config.yaml
n_layer: 12
qk_norm: true
attn_scale: 0.114
lr_mult_up: 1.05
decay_shape: "linear"
Each number is 128 + 24 x the weight over its row's rms, rounded and kept within 0 to 255. Layers, rows and columns count from 0. Numbers have three digits each. The size before them is the row's rms in percent of the matrix's.

# layer 2 MLP down (transposed), 1920x640, rms 0.0245, rows 1509-1552, columns 0-159
090:127145148199155097107141109128143075152115171123116112129057091150097137113131149171110168110140137143089127134148126133126193081114094121118141149177126136096104135121124134131134153131128156159168162125132115173123119124127124131108112136203118118171137140170074182170086143147146148102125163084137132132126107108114144108099124116118107092096142116102096131124129131115145104139198085132122121167137144095136138107180140133082105142142112117093141132114138160122154111137097144
104:152124129104127130168184119092119092145156104150100097143105123119095142105120139138142097081133141156135157145079122075149114114146111123128094125091113125166101107108102139124130131142093127151141101130138116180137119127127116129106078142115116133126146124141122139127111140135146135159156170064142156093186135163108086133192111185131118131144142101180089128118137096162120135114196120119100161129135139103108107123113134073122120117174107097174142126125143150128124138187158112
096:120091173100131099113124160178138114168169160113121135096082077123117140129128107114150101102106115147090144101140155107090136150142090127142103110121102112130096090105157109133125153091133146159127136103100114149120121099142114160126139099148090123109132131138096105152141111145108134116104112136139133132071124138132095157111138156130137108098129135153119141119158090115118118143155143140144116148150141127114143170140100134146123114144094144129134160145124099101153170157111142
091:135138110138131121114160087131157148115123081127142154114077140147123149120135159132124166116111103123167180123114119122131109112093134134154163111136148121061136144145131109128122116137132168145120089134104151136117173133109136131125128121161115098108104131127147107148130105087124113098120135152121108135080138108113101049122124138140134110149122124115110144106161166130078134137172092150150165149128138173093134138104117137164137109162102140115114121068107158074110084104124144
088:117105066159110126119087113140107146155136153180149140138122112170121125124125189095124099132119148125113146126132125084091167157147123081150141123090119114128156137205112105140150137134119136065111157107113120150120105174102140156119137096134129162086168120150148144082118135084096126137124104171105122163139135128105146114141124131113115144128132138110156120127138129140155115182132168180171170151088165131134132144096173113115142144191198126169147155161110130162132137127111124
103:104120105132168141120161126090116142153130160142151140152112097113162123138117107120136096127115104095116129120151149188171136186149145153133130166157177082121138107109116137152118154119119181100115116160135159163144115115174125158148170099111110085137122117146147109130138141176124138164153137167159118120117103101150148138136107113118135150159126122104159092135156148122147111103105162112120074133137089116087119098104072143117149124107135115133116145145142141150140101155137115
112:114114139139174138130161101163166138149150088139117119116128092135116126147114137129134142098102171136120114100149125113140123103122101150134107104078161139089097084119121085121093126081128149145164133149111112139117142118176134103148121154123134157151138144138084095132124141125112113074126156119153142134153151135147140144114119129144148133101114158081127128164124119194126095131109140112117149131163103116161126130182109109109060156115071167141113118119122117126131094131132095
118:137113115099173158114125116069122112106118159129106146124114140131137094148121168157173119192127160145105158116120143085121149125087123160133116138076092060114049110155117132146099141126116111076121105100163158139115120075150085106175102130143104136138120147129123131093142129149173130101144113123171124162134140129180151126115127116101151152122165137138116169097106153144122103122141154146083120132074123153097146094128102147163155122129127115088160170136143172126130163132166155
090:125128108155143137131135090110094122096161129114134139119173161115139105124118127116097188109179114129095109173106126122185117084092112116164119116118165106141128150093092124118142145117077122124084127106117129123164144119162097123119105160141110145145098136156121119122136139123112092097116169124119139110157154135141141123158103109131139120134096125110123194134125096164150120132100143131127143166172141157118132123137121096103084198101151128116127072109165135137158113132138165
111:154109165128153092107118119094149123140108134147115159131130107152117132136126096100171139102101101200148109141113078078112195129112106126137128072098127121116126131142133118138092113135128120130113138124166155108143146151135114144128107104140147126133148143154116144099134130096128080102100110133135130119153104086130116151117124112161067125147117187164084126148088112104152132121148133129094129109114114125153121095128153131119117126088109098136118168146160123141127121157083118
102:161118152168082167104163118130093097121177099124126107122143155145108116117156074099105118096149136150121102120108143130132153143170131117168134104082123105121150151121086118159140122156130111105123095134115155129144162143135162138110145105156167127146097152128119149152142157115118147155125124108151171117128117127100150123109137079108099134177146154151095133119158110147129118126135109152124106149121144102129136145131084173099129115107116139075133082146179130121113092195119120
108:150143147121112119164138118126087115122172093128101145166118105106113172116123124111105146106100134115107146160143107144105116140122158135110141126127162088124108106133134207130163127150127107154122120129173120154057125105131088088128110135151135105133073109131130129145133142140127124128104144099153158105142105101126121122131109185139114102133129141130123117146128114154099090112145097123148122163126120115144153140126168156082097085169112125127125144144137072136134142156157160
104:130125178140130083117124128120118157129085142106147132135123108107143155099108144098163110105115096112161134142061104133117126113091113161119097134123150134098117154138123146108129142126132149155122132118109160117153101106137095131155139177095071120104136130113142105143122122095077141132109119105154118118108165142101123105165136079145142171116162107144120167127121106103100128165149130105087119125089172110176136137112128165140144136092083083105139087105161068126106137106106137
114:125111141160100121143164101134166120169146092161086099125123110122146101126109133106147129137136105112126138156122126103148125153125122124183124128101120153116077132105120103092115120131096142148118141107100148171145139129137171129137122160144140141130123175148104104070149125138127099162101128084124147154144155136113123121112135108140161107094105155134113169138136158110150173111129144163118142111134154100141138130094153161116136169135107134103124119142105172158172128154140150
109:113129123130143116128145154106142106108137110118140146164088175077146123133135130129148103146162141102136128134132196147153137113152124124158112095123110134083105159157114103158146114121123146140094091101157130137124149131143117146096147135131113106170109145151127166105146124143132109142134170139080179115123107126112119111109149177111098112105126113150158165160081129120128137125153124100120136115158093127125180136181122150108154156116107120135149155161168119110117086145106143
098:131144077105107171129105153121114154142139150132134099125133125107114088106111144140140114119116178121167153136145126124118145141144112154114121130161128131143134130123147162150131119094161118144131151145137172159107150165146130140091113121149137148094153131104117150136106122166138144135186091099134119090172120137122161137179163134142119133115102143116156112119117147087106129129111147146127124125114140126079078098115153089090105118134123169145139167141147146112125148102155084
103:167104137121127159144145091132120142161134115113147107127084134150142108123126130101156130156117117102119116145092096088117065123119083140140162078130150103162156098148100108146137123155096095161117145143128132138145143092113127097106102172098160144157170154132108077140112109149122166132145096150140141166139117120137126110170105111120177096157125123112100136136105119096128104153125118147118127181131161124116141104171111147125139115120064092130151116122095117131114125154156101
097:131106148103127149124154138108182141115089135076146114175111128093153151140146072094125117111145107101096151060106107177164155112074124175136083134101165051131136107090134102119129153135148110154088113114128099112114096147111128088123135159110172151112117150124105161103148133126145151117128110134157134179150137153134100106167154122116121125148135135126096110130144143130105140100130143138143140158114119134070081140150129122118127135131134087142161169102122080151107089143125159
104:176119093139130102132128170167089152099167163136138094109111089169133142097121120138135145138140115124131130155089104151136123124149156112165128128122102098139141111116127176190116128135101148101076118124139133143143153169114078115171122108089092128064101133099151132130115125121126147129152100140124145136122144143129115066154158175142130147110120156125117140131106129174137117132132146138124135123121134131148107121117151121148136132108152122151121093142123183150119077134117148
105:099159120134143130104142112113129119156122103124131124151144114150125166144154128120150135141112102116143150121142112087143118107107080102158105129101136150108154108111131155157081113109148145144110131123107117074070129089123203149127197091100121138093156141113118149098100132142163134148137144127098111122123138103113165139132123130151095122144130128133116111104144126079147128102137123134063128105138119127139136148124124119121163118168112138136128138138122084138126114132108104
100:163112106127110149130091109149154088127155134146128121123122161106116136100168108103114116141128142171139102148089138118110160192137119094123119129106124095143168121132109159137125083105106137153123119116134111102186107120115125121103125143179153102148110111152114138134137139101145135131071142143143097160141112142112112136105122080148109151159101143129119115148091105093133160118169110115108129147121128109130130169152123167161112141141130126163149092147089110075058108160141150
103:132111108161112108105118075165137103159135090157136113125126117126121091105136120099116100144147140070134126174159117119116148125131119117127143093119142119134129096136070104092127143125138153092129130145092122130150141115125149100141106106165115159154124129149119129128139068115140160125125154157159112125101121169115135120144111100124131121118106149110122100144111143161124140085129119118142099118068125118144118163126126100133158144157134170144152138166113122129131119172122107
090:155161096140135095117118128123114118136149154117121127130095085160148110144137123122157129099146124143142141155125155154171139070103100170164118126136097133136143101099114094151120141152132086106137152114090143127107109154153139131128162179150111119133152104133121123142110115131117147112113166080129121168127124111138106112114136153177118127113103099110136096136132116121068134134126115134127086172155104134146138123126168129151131128132144152117147118150159175119197109171101141
102:096133111101122126080118092140123137145079090125086154062143148172137129104114153105155157169136108149112154142097103152158113112128142104061117140142143131119132129066128161135093130118171108110151122157119163137084151158140116138137118133121114102131153124132123132117139101079147128111124096129105124131125099122125152093103168138150084125114151166109106154113118144079096160143167119103157137140171132101167121135147146189097131110063140156142121129107146131077121138165114128
109:106091125131172113173171156118150170155193144103131114152169139118113088142096103075101098113126142124125130105095119169153138120088165073152109138174165137127141142075148158123080154123175101148140141116116134113123108125115144099120095133121156148117099110123088166142089124137145146127116129157117103119144110136100167152084117102134104118160139102148102113123173120152107107095129137168115118136139112155163116128140157156116145124112084142097094116092122133138116064162149108
099:166140100087089116132123116141143190152100112106158112089113108131151138142157124135115099166107138106172100124104146126111127164134072119157137099152152105076083120139104075128139101116089140151124145147122118162085129107143139115166128140118146149125112101098145141139103123118115138136138149140128115155135137104133162104106101103114166144123112153119142127081161141132134119173125135158130109187119141170100149175136142104136086137097118108089163127120148129124176105135142160
105:168117133148126077068167134082117108121146101120120136134085140143145150183150122115157145171112172126145130166108114105130088132081124108147123142148143147155120140185170135088122093123130100116107155146112126136107140092112100098112097113112092143148104102136121112161107145148139115150137124124155150103138142116119125139125109175151135159108133123070143094137102125149076139140134137114115158104132133151137148130124086132163119113136148110096115088109107091145128188160152136
101:169150143109121153170109141128178130126133120133124132167103085147173132135124144143161139139153154152129098123158106141122148133125129145111111176115116163122143119126207124131136101160123111142123166152092127090150117159147107118109162146084120109152147144158104111150152116161082107131142090125168116131120124090103135093132116141120175103080129126165152116143137105087111107145113133124123180139092119122168138152149084135143122178105152132126105095156132116105145134127119128
108:149116131128103126144173137122142122125086124148093143156144152160155120129087111099147067127116163131080130114163114083140120113106097123095138164119143096191137126154158158122139164143112135126128160137136128095143117136147128114174134158141106088143178135107080106103109146121147138089089137124147117179100104131169071148110125099136142129153137114142128113125135129151151134147100120127130165123100112143111088129120106092150112133108170115142123129093116119143090089124084053
092:190170130117162110176131158122116121154080172103119163122172105106165117116144128128163087153118147093098142090154092110115148091132180157151104124105128135126136134118120138155161160137172115142091119104130153098146130124122137146095141121105080105111110166144155120108100120111139103135115140097143115163132129138098113120122134112134085161091082133137146130138128137104106126110137111129123176165100122123138177135149134097139134131080159121143084124118140160092170132152148108
117:127122113094119130133144120089071121115173137119108137125165147161146095133094124098117119150086147135122158114116135151106093119137125145157125127136152105110083132124098149148133131122146101121120120174099125169120158135117189126186146099122142163106143113089111130163091166075153123115141110161168157165120095144091192110141189136143093157147107104137110080112162109164134150117118147166101105125117138178137158127149147114165149135151111111091105130123135116133142102116138124
101:133145136119133090118124138107208064127156082152095124146117136153114122177117108155116151154139148164157055172103102106113172120113108114086123086103160112092112111138107096118129136141082127092118114135125140135146118160127139077132148154114132117155094128125101164135126123090136164116137178153146176101126152130118134138106148122169146123132109119133151133116124075130097132126110139140151109138104133126097159092122131103095121127156121132139143162157162113114121106168142127
109:140154123109107132140172113138141145085112103155053120145133154115158133100137125160110136101127092109119101169146145111119126135139170126140104146124112129136101160159119171126076157168171108129127102147139167166191152139150149154145105137144127151119138139149134150106118098143113118142106129168125144106116129125143154102099143108115169098118162101144141124094095123116151081116117141097146151107113118104109144140135109125080169134116124135114123162159156143100104125129154112
109:151087113076124105168153140117111108162130165122126168117116112145117135144144126095152137110115114101106132107093146132075098099117117111096103117101170126131078084132148160100103124090123152126129146147074101124093152111145111118115157122105160138096103110164190125138131151078155107137095147108115127094128129104124088118130134157110145129134109132127136150145136147118089150143157157156093140155142141144087104131136121127120091104158106141118173136147114092135159102182141137
096:110134130147149104064098149151121115112141106132121104119130143152129124168098108137122165129113111127144137152127116112127138128104107122104124085118073107126106130116125088154151100121167124092130128146125128172069128133110107160105097102130109159150138120140129196113136116122164141151119126122120134148168113083108103092152124176109095106131114071147133140119157149106132120095145112093131145124165178122083116138158130099099114158169150122102143161115149127140142134148101134
103:104124129134138073130109115122093128168064131152165165087120151132135152120123144130097144135109161142111160154153140151128153125110089104160131100092082145113143145146117149117158114112098157117099098207165109138136124116166134160147119118100123117101126149099109150134151136142185100107127133164138124124101122122135105126185105132108097104159118187122118122135157164140129136109212126096122148131169116125138119095114124137118137119164126152170133135155152124130119125140101163
088:086142098123152157121110137116138136103147097117137158168118152136121114129112152155166154068144052107110105111139097135109091131144094097118146102082129116124099102068120087149124106146106121098155125146168139088136130125152112140101138109167163140121114122112115133132109135083076137136117156146150162106110120162099124127160130132094138120080123100142098116151126107164181138153139158137163151137154102108139166160150171132112170138130120113123145143080112130134153164143108135
109:148142099176126137169139156147127140111156160139147136116129096186154095121127158129115137112093115109128106120128131135098128099107195115140127086097098172084102151118085154120110103159101142132104119134152154120103126163157059066135132112111132112142107127128129118156125163141109102145106108142137123133099122148150109107130152108158155121098120096121146144132118074179153072125103091140107148119133106123150125152141138135103143135095104118094112084125173079123121139173126113
109:148156141162100137102151129138101144094136121114147156110098132145095107123135117125134116145136137110109123095172099168138158149148162157141146128125125140110145105154163185159121157153123115137089113136131116132134153096133094125141131115129114088135113105139149118089124145164138082126124110124110136118132118151139115134144074114075085157093137088053133107153111127133122137133134082153114128118102113205120109107101129158169127156081130130132097086122116131111118171147127130
098:133116154125070129128102114116122049155147123142132116120106143139134169125135154136144149122165127127154151111071091175127105127140162151132140118121119122123183134184110152180146135128144112133153131112130150127165153120104130129161104083149109141120132137170138129148083165120159111143137165123106171143130097146151119126076146132106157119139131110181146100120148132138124090096096097159127166161086145146164086158122153120104130085141137112122149157119110158131162129144118157
108:091138138117118160146127154120132174132144102149116133159147122117164159125161140125170133120112136136134110128144143103132165151116112137126139138132117126153169137168114174133149145140140120090132141129127113178166121097141095122157148097116094087143147177155129115099127148146126119136096115126149127110141138171144091071152150147106127112121143123149131161175148141143131136118133136141109100135123133123141159086147132163126143170122115089184116111118113087136090120130138147
113:139176114089131145123098178136067112122123092165110124110146158126134114145073129125110145135098165130094120159083126123125132139116111128129133151168062171117116149055145138095128122169134108123152098138156191140122089128133108066159156156086123154130144114108149139089139128110112122105144103114132142149133128141110171150108081102113124102152116140137153122128158116118116133132105100161158092145125129095173145117172093156154169134158120160135125164136140142152150136108123096
091:141089112109118103098112133163138108157106163143119139122117157155155144109125142060129108151127139142133175148093126154119120160117103120159085120123117114117171091139151127158117091125130112106141144118125119149101118120150135104123102107097141121109127123127097151131128160099148154124095129145148149152166136151140148091136128148147106136128112122107111147116130119103121117071134123157123105107134118163162112141143117135132101092134137103207139173125101084113134100127144143
108:138095138124096138136127115101167137126097124125131171106122093113176136167110122110154142149128172090120147172092135098094129120146108169119109101138095094087142114130123128140158116122091120164135086145111167093141152146094180124109122118129132107128135129120100114153142120119169165126083180133089087125043116160090124124119145133109127079139105130177124134122141089135091080086114143130119111147117130118094171079113092124126107153102132133146141117136106146129169121119138118
# layer 2 MLP up, 1920x640, rms 0.0306, rows 1510-1553, columns 0-159
102:137149146179106156125142152125148138140112164155112158127143070146119133151137157132131162159146147141138143125174159149110069114147081113136179099125157138152118138075122108139117137126072125144127110112131117153127142171100121141080119155098141118098175129121190162164129131128131118107171132121135130102121141098118093157125115144152118146155111102107077090130115075095137152136095100159124113128146104168155092109131085112119152137140148069093123137132158086157110111130132118
089:129119130099099147137136147091136124053115166111154141122123120138114113100127144105111074114131144160102132128130119105128132140126147087120119145173120135127142098090142106138127154123118119139087125127130135135154108108120125187089077113069115132146117120124116130154132141152128147087134154124139126143106096118107135111099155182119095140118133132104097104106144114100094105120152136118143138105115122124122152128119134115129097137122129177086130112116098157093148170114100145
101:111170141113127138109108148084144131151136127113178158102164144114131090130118124124127141172131119133120094077120146127119112118137134141113125117065121136165148107137086153184113161138146084140130159120119102062145118131119117168128130159127154110145115121115116121106147128137111163172175154145126152133118132115165122145126163113153167137119149116116115133103134161132137115152115158093086107135124121090169135153152151150138107132138146116166173098148131119135127179110100114
101:109128161076178140161152148094126157123144104140122128103136145087128133098111117136096086149148126136144105123170106182189089090146166135101137160149189129125092171083152126113090138125120114161106131125157150132141157114159094128128086121126096105138133149139148113152134147182151132141152148122136129087123145110168152076108139144173140082129085097110142154122097118170144118082131108092085092111177133151101112130127128094153145124120138083130127100109131119140090125112148162
101:099130118138089152145104109125122136138132134098183125123141125114145142134112111116095154155139132139141114087145102142116137162108132101135098151137095163178163172092119118067146144129148143153105096174067142103152115094138128133136130114146102114152106121139117134127133113183154141157129138105087109103112095135130140134097148113160093148112114155124123146151107142115101124133087110097105125110057185100080092132128157106081105097191107098085167149125133161114133134138115077
096:148142138163125144126143090129125152122152160142162154143132115114143160134125134139098131123134153122138123126167096132138113147115143129106107112125142126154164114046112104135121110134101135145115129106097102146174125076145117129149124136134107129194174152155113141112119133102111136127165136105146148096103132147165160122107078117130134142109114121134137133136080136119146118138135128088150168124113107078147140109133150131123116141218083065142094149164137133110118106127122115
119:120126122122117163082123105145155143116102105121161155128119129091138138127091153159131167137118162128151129102096122130131109122127117150155111151144170132126097147097116132126092101158075128097153122136125110152155104110134108155128116103114133099142155127129167124126176118148109068138125145171156138114146138122146170128105080131127148150154126122114134128089090124124127155125075115137138117125112120131135130090121135083154154079147137115090153121167139183184132129101122109
095:141165127144146107123110160132105122146094121147137151107132105166066143139141109122097088126161156123135116129105116160124139148149100159101130124124142149182162139133139136108107126125173127092091110133115106075128109130113173112108138168108144104152108155115141134144144140161089119102106080159126176135117139125113111116115150098145140111109154089106129109123092129082121127133137130077151175087136130136138118151078142134128128151150157145117106129136094177179145152095127103
109:090191122149164134129094137090147128134135107119188124136145128166129124125120106125122133137148127090117072133107079127098147092182156133136124096125158152094117123102162099135150107112143101070149109109079108153151122120143116126130124116150168124134150090194133140117105144132107134134116151146132136091151097121114131097145091136145157118176138150110132147106148099152123162126109136163121140124098155144089132080120173074133124107165117106128156127115141107129137161110098113
108:131155132141122114144052154155168120151128135092127192163127114133133132133112139157119095110100111135113092117147134122152096134109135121160131092118150172141143112121150150161092126149159103145150083117134130160123089086120126148122106114115115086153136143149182110133162058148112126099130075121102097144109111103174146131140126120103131118146138164129182126118140073141094122157131123137112184119119121139124145100162111080117153107154169158152116149132121125115133134092139162
106:132119134178096148071142156134136122128115168119156130156131111146103160138137104131081155128079111150113140097092125136084087118133155142087138128152126130124116144150149124168116086119125152126137113100060172134123135132116148082131118079130136103105140134162146158105153139135092112131172155161131110119120118157133185112095107113165155196093125136120128117136111140144117162126136101123136119097101119088117079109091138142112140152114118180116115114172140124148129132113152145
106:097115081110112177153126117146126117173136158125136160129147142149147130120124144154093108141116168136119057105114114122128108110143143105089137121131111145173079088096140155138126129159156073091108129107128081100102159135125132150146139127141160117183173131134116120155144125120118116103147103140141139103145085160131094105079114155171119118131106117123145163125135126193138103107089130092126128125191095112111135141098099127089136134149126098155123082096111153132136155125125101
109:127159104127171160114151138084154126162142161155128125130155133100099123120090136132131126121158158143168153091136072122142139132156173128155117120112131149102136185083076139117130121177106137093138125165120097088178129143113159119128103084100068123114122146169109131126124118142137107163114079182114138084128136119149157122105138142096145121150137142077125183127060139131144166118143114121155141075136127086121156132136154112104084096143160138094128109157122140153128140110121107
108:122126157108104161097088104155127136135126098099160122107118129132115105155114149121110123132157117114099140181124119143121114133120106116117122119149094136114073142141075124166094119178110132122132138135115132152121174156125138125121122105111108102099115154127121179105141144128079101128122125101110129143127129117149124160146103114108120130139100197072081148089078123127120113148098120100141121100164067113136089125124116128150101088180142099095123116176149157146147144094115132
100:134126085119109119068100108079108148145128122147158112161142200132100121113114148128147106099125177160132092104124153123097140131166131120095143128128159141129116132108149147126112103136138111136083154173108155090137116149121108135124113107171160138134143146158111190109113106121113132145121102131142142124155131089163135109123106126115184100147095150128104122146128105087187120120109154141103146145133116090119079130177122146091099144160109098119150150153122128184095138136190101
106:132130109107105113122109194130115122133125136151143138141113147093144132108135101150133117146118104132098128127114117110138143121129141116137142149153180151156123142100136141121139120137166118169122116118118102104112094117161171116068109093186134115135123077148150186120130122118110125128122120093130122127162140127100155148128134145118095117085111120128073151109082121141126149149114134162136178088133103173128140146157161129138117105144121128152161129114172117159114126087143129
101:123164128144088124102137129101124123132081161135153155107145118133172095126131165138114123099112134166135112119167157166122127097124157134162144141138167121168125083085147065124146126163108135138130124124126117135117104131149098145136127146189149105141139127123139156126120158127123159130146165127136111144117117115139147107114128179155153143109101121107128112108140101112145163136110139099092160111159160132125132108119104104127159133145128115112093110124110150097113163103109132
101:077142125132136117126169158137110136050125120119128106131136143128125147153160118137098123156128143155167143138150107124150145122094162155090148164163147136124147135113111176167144146112173095122133133152094147154096153140125122112118084088127132123128161112103115136173156143167112130112141085154100142097147106097129135112114077111140084117119114144117103123086126068142109101103113129138071072087147075118099146132151129108110072074130129152118131157164131139144112156118118127
105:129113131139118150160134144159129158130128108129156145162150118123095144129127140142121101127126098127155105151127117115169151100153168122083170115144121168146113113101146134127104148126146153123143126108091150130093151114082090108109119114158115147149131179179146120139121098179155080084114140110055134104137159102125187113112074117193148157168092119116125154127157117115155128105114144112093177086120101123118098092085121077138116101145122141125123115167142124134111144107111139
103:167119141072117104106078124089147141113159151151115144110157160130093110122090132130111142160126116092149102135155116126142106106163103101102115121097082170100114155145130128145083133112148114159109131116130141099142134134099118159128112142108096116142185103091151140131130128153150110108170163121142109158178173121174119132125123202134119163137111122125128131106101157145100113160129141143110137126100104129104110139097160112156115106166141156164169077147127134139121167133098123
103:117106090073133137100120132074167138128153108120169136140124102082100143130134115124110171096138140072119135129143068120132123140125124148114146107139099131141100161117068114107113092177163149129155141131128131096149126097099147147099078157109135121116106118130141166088155093129145104097123122141146108072136165104125157139098092081134166116175153140091100134119111156118129152108134086044147122093103105152084140109090143163132104153147111149145108074176151187145155120109122108
087:102120094117163115147135086090123189144172116092120153148157144147143140153121132135165124139138173144147106151138112113149109155121127138135103148136131181113118114120126109110104116110137083143149074119121108098102137177132172078113115141144081089149175114140137157098157095169142111161133165099102137090124155083112149106149180123111154119154102138136091110110143094100087126110093091094154126141104127109119165146154188071145125117140200092118155141089154161134102105131128105
097:103217072085127133086102121145111098133182122098175143118150142130136133117106173169150129141133175124136128136074152134119102106129142128084116082177108158120100147135105133106134114104139074166140125124071127156129186099090117134139101100126165099152166110142134152090139121137152130142148107120165111094096089144181124091117166061132144095136117162124124119118120112090105148131129138159093096131146168145150082108131139130082132088141143121152164143166110130156131140109137092
109:136118136171125136121152115131140099134130154119162193183113115133082130128121118142136118128120103122120122101163150141117148135093156119099142142163100154116119144122126082137122081089139138099146146113108156121153115121117134147111120125160136137143098149168149142126130157102128126152133143084109135134121142110140119108189122140120155147090153147155111160142175103151132154170136128115120102121138129160129099105124149100130124144146108140095112144122106148152134151117159144
099:062119127166104156131141132097172135100137118125147120102121133144125116152111123167133134141135125115127101122160103165113169088158157113134118127137143129137137121163109105110145081140130084105110087125146175076128135120147125116150113113088117115145152140113132117106143119123141147148103094145138161083131155122139144086094122148160148105119151142175146142131099158168132146089103141163119143130148126134109173131159134084141113114131134109095157079133103195109145104133092134
095:134162137137144148146133147108136124120129119112154123158179113146153107120110115114089127161115164155105141142138105136094108093125107156126094131110121136100144146092184126155116102104116096145158142113121108153111094114148115140121105129155122118110138103113114135142155103171140179141158108172145094139102134122107166105105102090138135100115105157142123142112149130133121191123099147132140149099150134142115137107107145079156139151106164074120097115155107116142064145122122143
100:133173126114120141144105117124123101109147149116124149133132091136173152152115142167115134140177132145097141056121115141130163113114149137113112138171143154106127149125142118156139138119119111152105125142089109100112068086122127136124125101145150077147122158140149138150154152157088082099115133141162146121133134139142176096109099129140157121142131108125112121072144130112111146118046162081139130142119102130133189128155127107112126122167123131086118126108127132140109123139188103
107:141164119134145114152057177133124105143139101122107153152129118146162123171104152150090136152154163116122097120138184120122115111140140149163149153174078146110134123141134076126112144124131119134128150151127146115090131124124134154126142133106157157159092122124138154097135149138118146100130161130104103117136157115147157096118134160116133059132107096091137159150125126124078126107102117119114126084111103089128144133129127063080134097180104146141105099105151125129130146051148098
088:132145136113161147154139115155122113089145145099156124100136100094147138161122108150113111170120115145113116104151129117148150114137156110169104101149121122128155116132146134146071141146156074146126136118128132097095149115083122125169167133099096091135116135123123107124159142153115172132134140137163096109112159140178112112176133133096144130127144153160101145147110103151117116155117122163140097130119125129116164132129126098129146078116152138122118124103100103156149086126090089
124:098159120110112158126119126110146146142118128131201205152114143097128102112123145166120128157114149171159113095124126124116114149145133116099129130140096152111115110112153152129139089127134138119120160124067093116207105116107148165117127115120156110170123130119144154112124123104143148148148075160127126116107123140144171136106102134087136125105126133135100159131101119084136147155109143129146100114061127112121126094109136141131168136140139092113115138123123167149115208117110126
108:091140128116118125131175110114133140130112109127129131116160129117114155184107121123140108110124143169170123133145136148156150091162107127125085154108137123096160140106112122116147112144157113148154126144144192097141131115131172147075151098148140127095152081185118153142141175124090161101140124126133150111154157115112168149105113159126157153144140102152120131117115121135134151140125131170132143071131099164114080133116177151173070072126154144161115128155155134153142098105115108
107:139132136124116117119102109082118118122105140143138154111114091121106160127112129155113145186138139144117126137153146133130142134094104118126139125128142120146150145109136150117070118155115119142152176154116126137131111126121107130112099107135139140150159108128146096154137094170095192164165087064154087099164137090126150075076098129134115123157095118187104128101136090101123103160043153105101159113113128120110084117093130118137119107100120105094131145148117137138125100117109126
108:054125152156137144163133159127143126142118141144147133132125169138162081123140155119113109187099134152108098099117116095109170097198186145143108177149155152136109111144127096143148128146128115138105137163135096132108105127112122127077119130150126108120141129153152181132151110147114146152096108142129135145143125093173157135145134163209131129175082138140107064092144098145131120095105176142119119113097119096116159142137106127099087112158123143142092065110098148126120111096134117
098:109135088105126126138117173091116121115119144121153105149116134125109102192092117095129127106133121104131132144165123150124099133154143131142167208148143146139156143170113129089124087108131160094091059076138128137143160102064133110152131103133108106137132124108128112088117125145102098105122141130159110101112102123130156109107142123110135092146169135113127134121098118152141146137120092120151117114172107135132114117109125131144134109123139106121107089155143138170082146076152143
095:133103144077153148135132146098128147117141121127186173141179131101135111132117128135090116138074090136124093157147124131145101116155123129095151140130161129118103121128146096133097087129143159118142150130134143116139103168089136123123095106125116131110140156140134133137097086137159152118166096156136142140144157139144141106087107178126145105125148129144112123158138149144161119114145159127124168123144155118147117137121154159115135163103092166153080105134124136135060133100147124
097:108122142120118148143108101116117098141129140120121117132121128096078143166103126096117085110096197105156174145102112105142166133170080119135068132125111132098162176141112172121142139120166137142116161131081164097108166116112139108145119101108161087133159139112142135118169103137107122137118125161089130100141130111129125115095093121132102096131160127094100126140079148086108155105130117157132135097127127127113135079114129130133099108146112161115091082127138163140144120100112106
113:108155099114111127161095121119144182142168114152157129130134131103135124116131163102128121150111162112102052110163109087159139103112130097149147089156134185138149148126143171129086111163136124135150140087141134115162121103104151102141112142106119111102118154122153161131135087143152167083131130149118100128141154153128110097083122149095134096145123126120132161114134138138132135112099141132115085112119127150141099115098110124094103111122143086084122079137132141135145177075156118
106:111158131116145121146114089112075173121113112128143159109139155114108122154143141172128097146119150136094142154136118142153115129185112116127105165111130158162131128165126132160134143132134081143102117150138189133143162146124125096116123144107114112124115160142131167127164098145091168123144125147115126095149115100126136093168148148176059111109141147159111140100141147101142116133119135144108074121106124104127104102135121139070097130116133086121109148143131095173096176103150101
101:097142121105123150087084152150146152113127111115157115142126134080122107090112145106130115154121173115105126163068146081145083071125106114102128119097128124086129128124110134148127089125181078118106104102111159111116125161114116155150170153193124127129133132147137143102159120139179145111172097137147136103140160140128145158140142124121080130147168118124113095120144150120153107150131122073082150098093163138104140140110163122134087129143108146112110112104120147164148181126090100
107:080138117110128143133115153067159130127155107103121099122123150140136149104109133122120146151105096177120105126122115122154129154153128122148162115172137139109137153063134093145152131127128112121082145159104073119129112109129148136157106152175125122137152132159091100095103139172148140135163135099111104110155164114181138103119128132138103097093156117126126091100119153141128107119134113154095125088160148119097166104131129076167138126133103140151175105142105139147167130082161156
110:150142130096129128130146136170100121132134102109133137118119159154114169130099150130137143101130163120175124138126111182116121114099141112104097108146132095103120159133088106145162111127124106175117120117136163106142155115102128181136131110081124126112118094138141167146155120162157096136119127149122127104142145165155123163108132118132115156147108124090080115113129092121146171122113158135107125134197097133141117095120099137153073117182138113149144108154115157129152151107138172
095:099119124112095146124110143130158137106138155112089166160111169161106102094139123113115151119123127129124082139146148124138119126125122091119095132155115137128122131101138106133126150175143156111132126123111136122144147180132136151163087165118114105122173131159132169099127167089111136100109097163143131144148133143137137114099118123134095126121098151086103153136107144099118141166117132090145087140120137099149113133129155133110160157115149144130117134145145125108100159120148106
106:122120150151142152147161157123093146086125164127142155134101179109110137142167126127136139124156172121151114164133106114118122066135193089139138120104147178114111123106133102153137129111147107141097095097107132130107089182150114098081122130147122100185135123132139107127097153111150118147176151102134162104141118104132130140104127098118138115116139118182133117123113089115100105087115148087122139098101104155111148092115119117133119128169075134145148077138158129123115146146114099
096:087103142117109120150197130114144173100119118143172141113146144179058147150108102182120136145103136151145125078139120151122104141134147108102097108146161130130109167102165142108103130119103131100149079159089111121165134164133113106082136103150054098154114104134102089164145155144135124136153096121128149128115123124181204111165155110145139127102141095143126135110149079133119138157114113131140101138108132122111107140150168108101107088123133138121168099135158153163149134126109124